Weights of a small transformer language model.
Size: 21 layers, width 448, MLP 1792 SiLU, vocabulary 32768.
Architecture: LayerNorm before each block, rotary positions, no biases in attention or MLP, untied embeddings, attention and MLP in parallel.
Training: a variant of Muon for these matrices, 806M tokens, 6153 steps.
Each number is 500 + 50 x the weight over its row's rms, rounded and kept within 0 to 999. Layers, rows and columns count from 0. Numbers have three digits each. The size before them is the row's rms in percent of the matrix's.

# o: layer 12 attention output (transposed), 640x448, rms 0.0369, rows 341-383, columns 96-127
# v: layer 12 attention value, 640x448, rms 0.0586, rows 342-383, columns 96-127
# q: layer 12 attention query, 640x448, rms 0.0475, rows 384-425, columns 96-127
# k: layer 12 attention key, 640x448, rms 0.0484, rows 384-424, columns 96-127
o341 096:513477516397571525444502502496497536453496569469567466545444511482505453479456553453511461519544
v342 102:565438461473520562402452479532489567408628476559526477478486512464539477562472589459536449425474
o342 101:504559528484442480547457522542511462552402539459506450421560440466440472558521469435519534576479
v343 098:452498471538515432395438429538462544488437506456474478465515449500567495444410503539475451538474
o343 095:602462472509481445537498568467555442522565557434515488535538465525403493485536509535526512471462
v344 101:520419478561599479490519416592473608481536447553437453549476613434499564526538535562471511493525
o344 099:503477503464423454524453560439541371577508529487528437459527360476586467476456601445503489432545
v345 101:446447527531533492558567537534411543522459450518512530546547397451596522449549528543422547476533
o345 102:550440544488340471513517484485455522525490490563602432474453423538473493494458510522554556554497
v346 104:486454464502468517439539546447560518506516542483528543441532460516504458491480456415539559379579
o346 102:488499505518505462551547462429509480534532555459471452538542581444450465454476599508488420527488
v347 102:381427459444448486516518445410518486484428495451530493457484516454541523418464509486543464578490
o347 101:546522538532449492517521496562557506432521548542499540546389532528537503488562494520486580509548
v348 102:519573581549511452426533419470539582472433447443431551524479495568468486580563513545468428465454
o348 103:434513416404477399535466581481453469458538536553481447511438464495488456489529535423476551567540
v349 097:532412530523517603462385509503393490387542482554530574576552474570433469494494518467501556470485
o349 097:470559497427530428550551527401534472651493469491493473402388506436423555443559552524471504434461
v350 104:561594512438471540481457514429485435565406486558451454520541505472531522530549469600459510585462
o350 104:444427431456505525499490443583542470550515525476512496557380482528548523481497516416451517529483
v351 104:523536512495540539521523572506533564471398474547567501523438479484535455572523485466524513590479
o351 103:493425547456461555414471477551459459512384590481519535489530486496481501501542483427443537480629
v352 101:471494586460460476505562482465492443417549506535424536505454498542458467473439528470425524531545
o352 099:497456438541414442463426443460487530466454545517544502589453509588470548483560518568447490530565
v353 103:519392498537449537488549499507550638479514414435507443595588546497511490524457525487634429490450
o353 106:519561598541528498513475427456514467488508519476423424511360536421481460508480528539362502490513
v354 100:483423430493512486571421387497598559502473490515485613513661524468441478481533522525455398471530
o354 099:511527548404501366445579598561506481465533432596482449484548609456488494532558608458547496527496
v355 104:437562415439388436482505605387509535523541497439537466471450509502513462537413519497530478503516
o355 099:442478553492425549537427382580488455516467483558477418522539515529514470411470501507530522490453
v356 100:636546515447545539558545524417511453530470513527488466516503452517505464515454512422500433511465
o356 098:503498430544556505545419471590529492525474405533465580550537469449488460458540536417543495474531
v357 099:503525481461556514499528516429453508434448564522541625522535547485444494566539581513481394515478
o357 099:572519499528512562446462550473530535497508474539398456563468480564528556511527534454458549549543
v358 098:450454463485428546572568499519352553481476542465470517548415482473599422433540556480415457402464
o358 098:457537551475427586467460510511511534498537484456513405476539482438483576467392548484557461579545
v359 105:507551449453536481555464499465464564497545473442595423529488429550473510444508479473521531467539
o359 103:445418504481513499474443523501577478491428538563462574542427465448521536569534600508423576626538
v360 101:465452560554497470514456519468455388431512560447422430546608539588445491587563517555430477570579
o360 099:536489337451501643472573535519499594632455454579473473451458510507629493511544579390500591502431
v361 097:508458552454548483383551506579483468575437537499416438485503570457412573467438495502469539529464
o361 094:518455587491532489533484498475556513498471518489477577481524463525472464499486486474526457345616
v362 105:519520461570427574556522592465508450500528488553417506458429469518571566526442538493418419543466
o362 105:523471553490557561530542483629538439451481365504432494538521498512440490495527446578509491512585
v363 097:413481569487484565609449508445480536444491522522492588522514532449466543438531383443438509549506
o363 099:488431443482426592455508450497429493456353435465499502497444491540495530497452479452575452442402
v364 099:445506543552472549519427476471452542530448454499480449522573581514491532462533563522636570434543
o364 101:469522437480479488470539502558499485468572486437430552480484501416550498377567481477489569490424
v365 106:480516427587581462539575501656533554607563547459516520510401499531455481473555515542497540597523
o365 101:460529503391537521557481454411519522433450485428543469503578455475556561565519414524481529465547
v366 101:530534533523491447578571530491538606469520493482575553495521510553463468477545407532556517528516
o366 099:549574498437466551472420458445470490559546533476455511588455474522498523489551506494444456514543
v367 104:442534503451581512396529540537453432560514529506470497416440439571497449434553521414543481486548
o367 102:565538417488400562566433524476448471457508484575504446437513424486522533515475446525482493515536
v368 102:514499556611533522486470540382574463509520484484502523431470513523477588465517470563543467602466
o368 102:554525437438467490463543454517565510497497613504515490668514503464521560450502481464476445477488
v369 101:385552503526548434468512420617499453460557431527444420455557511526615469449495440437472526555457
o369 101:561579550460572498454441490545565508513430493424572532490561413503453419483547507512574464521521
v370 103:530541516400524527561482464465466496517449501621502491527459578522489504449457510487508469535504
o370 103:458429452648591488475529473623468398468581548516549432528490432478489508592515503482411516552519
v371 107:535507620478514468542562494445535444500570532498444511589503426544508486504437499555580527526567
o371 106:504538502590549463495521483452461477584387533465565549515498509425519523469522545449424450546543
v372 100:485529507481558575538421544515554509593526528493493428541461524565524526520503438431530461420487
o372 099:467436471484524541468622514503427574618514448473484517512422484427414336526595523455569540472434
v373 107:530487560454512480452482516505548469537439503567464457444475467489512597440520480394551557457476
o373 110:528532527499519532489575454557457554468465470384523481557559502558500456536529508495401531558478
v374 100:480471548441445507520494369539542510543475592578537519607433485530403507511472518539528481418518
o374 099:433530510410474528497499579531532642453555489527480495465462575423524452488461511493492470507517
v375 100:393529504499531489509440485557590497504548541517504536523506554486433528482430440588620487539581
o375 098:588549505576496497476557517500499532489495539465498452426547476511506499496531528493413435528391
v376 101:546481441530414460395533498522500500397490393508478588545472428479324405506468511548531527529519
o376 102:469511510505504592481534410526495506614521481525463502448509483427518538467506523536531458454598
v377 103:513527469514447427438502544536589531440586555505506523548586523554442572466494534550561511460454
o377 102:489578474532521586602451516502464421496516439432603463531562511595480481526484438504474438452504
v378 098:462527523567573477478504551480557385474626564449581538549605488613424527609522450584460503529574
o378 099:538524525405512463537475421579417470492400483527516491472461623485532466424612546518506580632456
v379 101:552539516432593478541387520536641491536466602520566547453529548531476479451420562582516497514550
o379 101:503448481517438557425506519519469520557468553519419475485433500471468585595481439474477450465534
v380 102:417434499473495524461492440548586474512502420482466491490528525446508488463538430512528499470441
o380 098:587523455527476450481506548481453472427569534547447476533436451460559421486516395461462442517554
v381 095:549420511573504524468447433408446470536417550580524476536436531473531556518493482529510540388559
o381 096:464456381549494513478525487476521585582539499486506573415498585501479480418457533494478427473426
v382 102:578488520445444409576495518489471521519532551488558473501445504494398495541573480571491492502584
o382 098:537474533503508539424420539492586441482552477497495470454493500556507565490519585517518590583396
v383 101:465549429451479481512511412423534441487473416480493433432549508483553562510497458492479534498515
o383 103:490477593493435504483458503542531451434409510512491463498480506504584448586437524541637418587522
q384 094:431503515422485628477493539546510557514494590533461530469581493464591507460462545483488510533477
k384 092:413506452535467535600505552491498537537585509599459517491515521533528326412484535494536477513477
q385 087:460440476442486516419453363529680545496590499566468467443552494432530499451438513585415557519514
k385 096:481508463468432464529526503528570469468547576539542544501559498568470612385440499561531443506501
q386 091:465435471429542531466406454583501448550417474470520539582464479575527458445539460404488429499575
k386 081:562414570488564448494557506525524474414505499456443561413631520357455574544552452565542484394486
q387 086:493519500533618534540585438531475486496429464597514643484491432516551563489444518542504523455499
k387 085:530564519588460417548596523455554526493378485494509528566543453450476482478495469561487492518453
q388 099:543512449459412568440403525576509523499534480469501455475448384550618457504486500462497419506488
k388 095:521467505570423433511484519444417524520539425528507478409452501500528493490519600467533531478411
q389 093:457564436476444473457504450419474486502552532498469521515516542541564502484504581471457469564419
k389 089:483402485510515501471597484490405515502529554579574525510532489549511500471441488470494516455574
q390 089:525441445455429509443503561547420497481654521529484543549515504579492475473459457473439468482591
k390 090:523493475460504536489527423548569538483502495559509428478611481544577550490476472596595522498517
q391 091:442501503494570429514496475548533551516497538500469552499530539468433515463530510451512581514450
k391 089:620523417346579516441593619569582478489451534410556499500500436505507444540451400514515561538564
q392 087:522580494487549569453539530436502536530455570498498511437584489522536528495545505568561491468444
k392 081:513503548414441541512422565465491498522470548464517408557539520574447582556491520471525535545431
q393 099:521435527508463516559441490451541527453452539484509409489451456479586457507573463513510452467563
k393 102:439440568480489556506523535429491520503567507434581507515520544454497580528552613552560494431490
q394 082:469516516558469437453505474482546474428538470519552520538380523496495527550505483482523582474524
k394 084:488512518547501526389520489562540519561525503520450567499487451519541516522477540547504501482520
q395 095:470441486573480489530465481455482439519617427534546541491491520531371573504403601560507488451513
k395 096:571546511500497450396552435544520488538515451475500559517490490578529449538455509543411418538547
q396 085:529522523545475605450519531497499478473384495496466475512524449501520479578594501443526489517512
k396 093:614445505588555521530440488535481404508548552517442447524529544457475554476477488441492491493475
q397 104:491534565443578541494490400509461511516475558539546423429477490452557529404508533560454492563439
k397 103:478557505526501488503511542504518481437489550468533477548452576442453503457465500488543472532367
q398 086:481502555527406402431472453461505555518588483437461502506511485492426485481478535478464563478532
k398 089:540653501462451507531567502519549472468464533521449543443526448597524481495439511499528468631473
q399 083:385457561495468464512570490496488397454496519495524508559570528561450550427493608490475477578464
k399 083:535533523431541479481421511481537504429502490459545488445446545563519499457453473530544477518607
q400 092:386453540426424481461466503506530543506580494464478577454575518473424496539399501467503501449522
k400 094:604540472565533495494511507550387462495456518485487466482490421551518441521489481529461498552486
q401 081:497515527548496489501484537495451489520574453509564561463602492566583676409408520456519561430552
k401 088:490442500454471508533500529490454602459489491532566423453477460478510576552484381508577467489616
q402 090:364533503459415431529474434485481540551522406496473544507475567598500464464480525397455495529543
k402 094:619543537510485468528488417553463466504471543506435522526467482480546464524467556466387502505471
q403 096:523472419456564522566489462556548516597384436489486457497528528497507493515528549525440616544449
k403 098:556460530515528395435447472590440466549505471486591429554603581460426546518476458485441577496416
q404 090:479514523468467444447438469478486515498460493458499534486538513486467539501482455494510505455509
k404 097:526508513591478509454458506475468500484464530515468525524491422587503455557444484531528500614486
q405 092:483618489599521529542481566503497606471518482432537471580501499478556565577508593484486561439500
k405 098:578415566543483617517469572519451519512520543467506586511576568445503623433564554438560450505482
q406 095:516491452496592569587560524440528454463464524546438537521447474447484492464546611634464460550533
k406 092:493414479521522532542451505499483418549428464507508601544577453514480435469565661447516607482476
q407 093:515549479426455557476499584555447518471532524448522504580446611441375413628470420540427572530460
k407 095:494624466419499441480571523567515515448526474501511537463449539557478509473560402499466457462559
q408 087:493508425476427594486495480453552447525576481495437496438464599514532583476534457508486521468555
k408 092:468401543529489473554495498551472487556569439496559448466449568497573447461517420491492432482470
q409 085:509535427512551453466538499549445530470558458487488510569476555484586565495468463575464521513449
k409 089:531575438455518504510518484463479449525429557472549563481470537443523556502473492477530565453492
q410 092:503463547454516523529503496597536450521525524512479444436545483489565521530484493553438421493529
k410 091:516468483395426527511544524440498474494546454480518459490555522495464436475461509528487460494490
q411 089:523488578474472539442549484511470492529583446428513550514484600422420466503515520423550529393553
k411 088:588462450468513497517508512581483438448520469490474488503413487448501486492466518416459558613519
q412 093:522481459502543452500431595502482550528484485542561442518504472496499432568566543539429425447537
k412 094:512479449530471495536493472558485474482430608447572493445459475447352445443555503586479514496435
q413 086:476493476408449542551479548440588511518570585436509567516574490449451580503393471504496509452539
k413 086:530499548407440451475505609505461446485587419531437485524491451484539478536654496495566490545465
q414 086:429554372372555454554500564544504508527440466485457478586481486467389585493425429488550503538476
k414 087:419538542574444541545523519459515536517498428473609486450446575482522517584476485499468349471500
q415 085:506459549540518475551506459510427433499574558505358497528517507431528499434507540480496518537469
k415 093:515507532481460429528521424471463537488560481466517523510487549499455463447498457560565539472549
q416 087:517564401497540563458488579427476479572583551505422445529536537479429451543492489524452518541549
k416 090:499574499483438542589602495568518470490497547551508492476494427517490455533535495467460493511483
q417 090:511529546415490482582473515434457544473515518420480571508459540541551540502441495446510446582543
k417 090:507416492515544534529497596455440554523585506530516566504504468459415532526451470504405529497493
q418 083:549571466487544454507559595375495473507489526432505497500597432503453486483534463572570581510501
k418 081:408540548493433520579556504471507449600416472514546513488433524499502557484505589469515490501527
q419 093:459576423493434456453413412521532535515451542494405474509529418484490497511396588476483525440479
k419 093:516551597434494533546511466486452466532497483583539476455522514568516520559493410468566403478578
q420 102:410583478512465471480581457605540426594449519502561527546530534411414535535508400494522534516491
k420 103:500630620537477468435538484491562442556414508556623574481478434487441484467510468458541514457443
q421 084:465514531449563492573496471522453536447526499470509435462575471507439551534454488483465563517535
k421 088:493493530607462582480450458596439585443523441493450455544514507486536474467465504521502477448530
q422 086:484349528581522418502503492433458430507490555580563540440567470477520420414479549443526427421424
k422 085:565490555513563486470492517444469539420462460492477490465459416492558465476501539495466523447541
q423 084:486421499485565561557578528596575547485523642468518516423521522493493427478467491516477493563537
k423 084:573558436514553506501472467575455502468452499528457506515494538474514497456508524466502538516526
q424 087:488491511420508514462522504536428497490535444411552548407560494435537473530507465392498491481506
k424 084:410550488525481490553344506512477506547457410478488493486495459481553519567481457446538553482518
q425 090:468527461513565544533543525558416450501505488436542560450532556486555511563595461630462519620507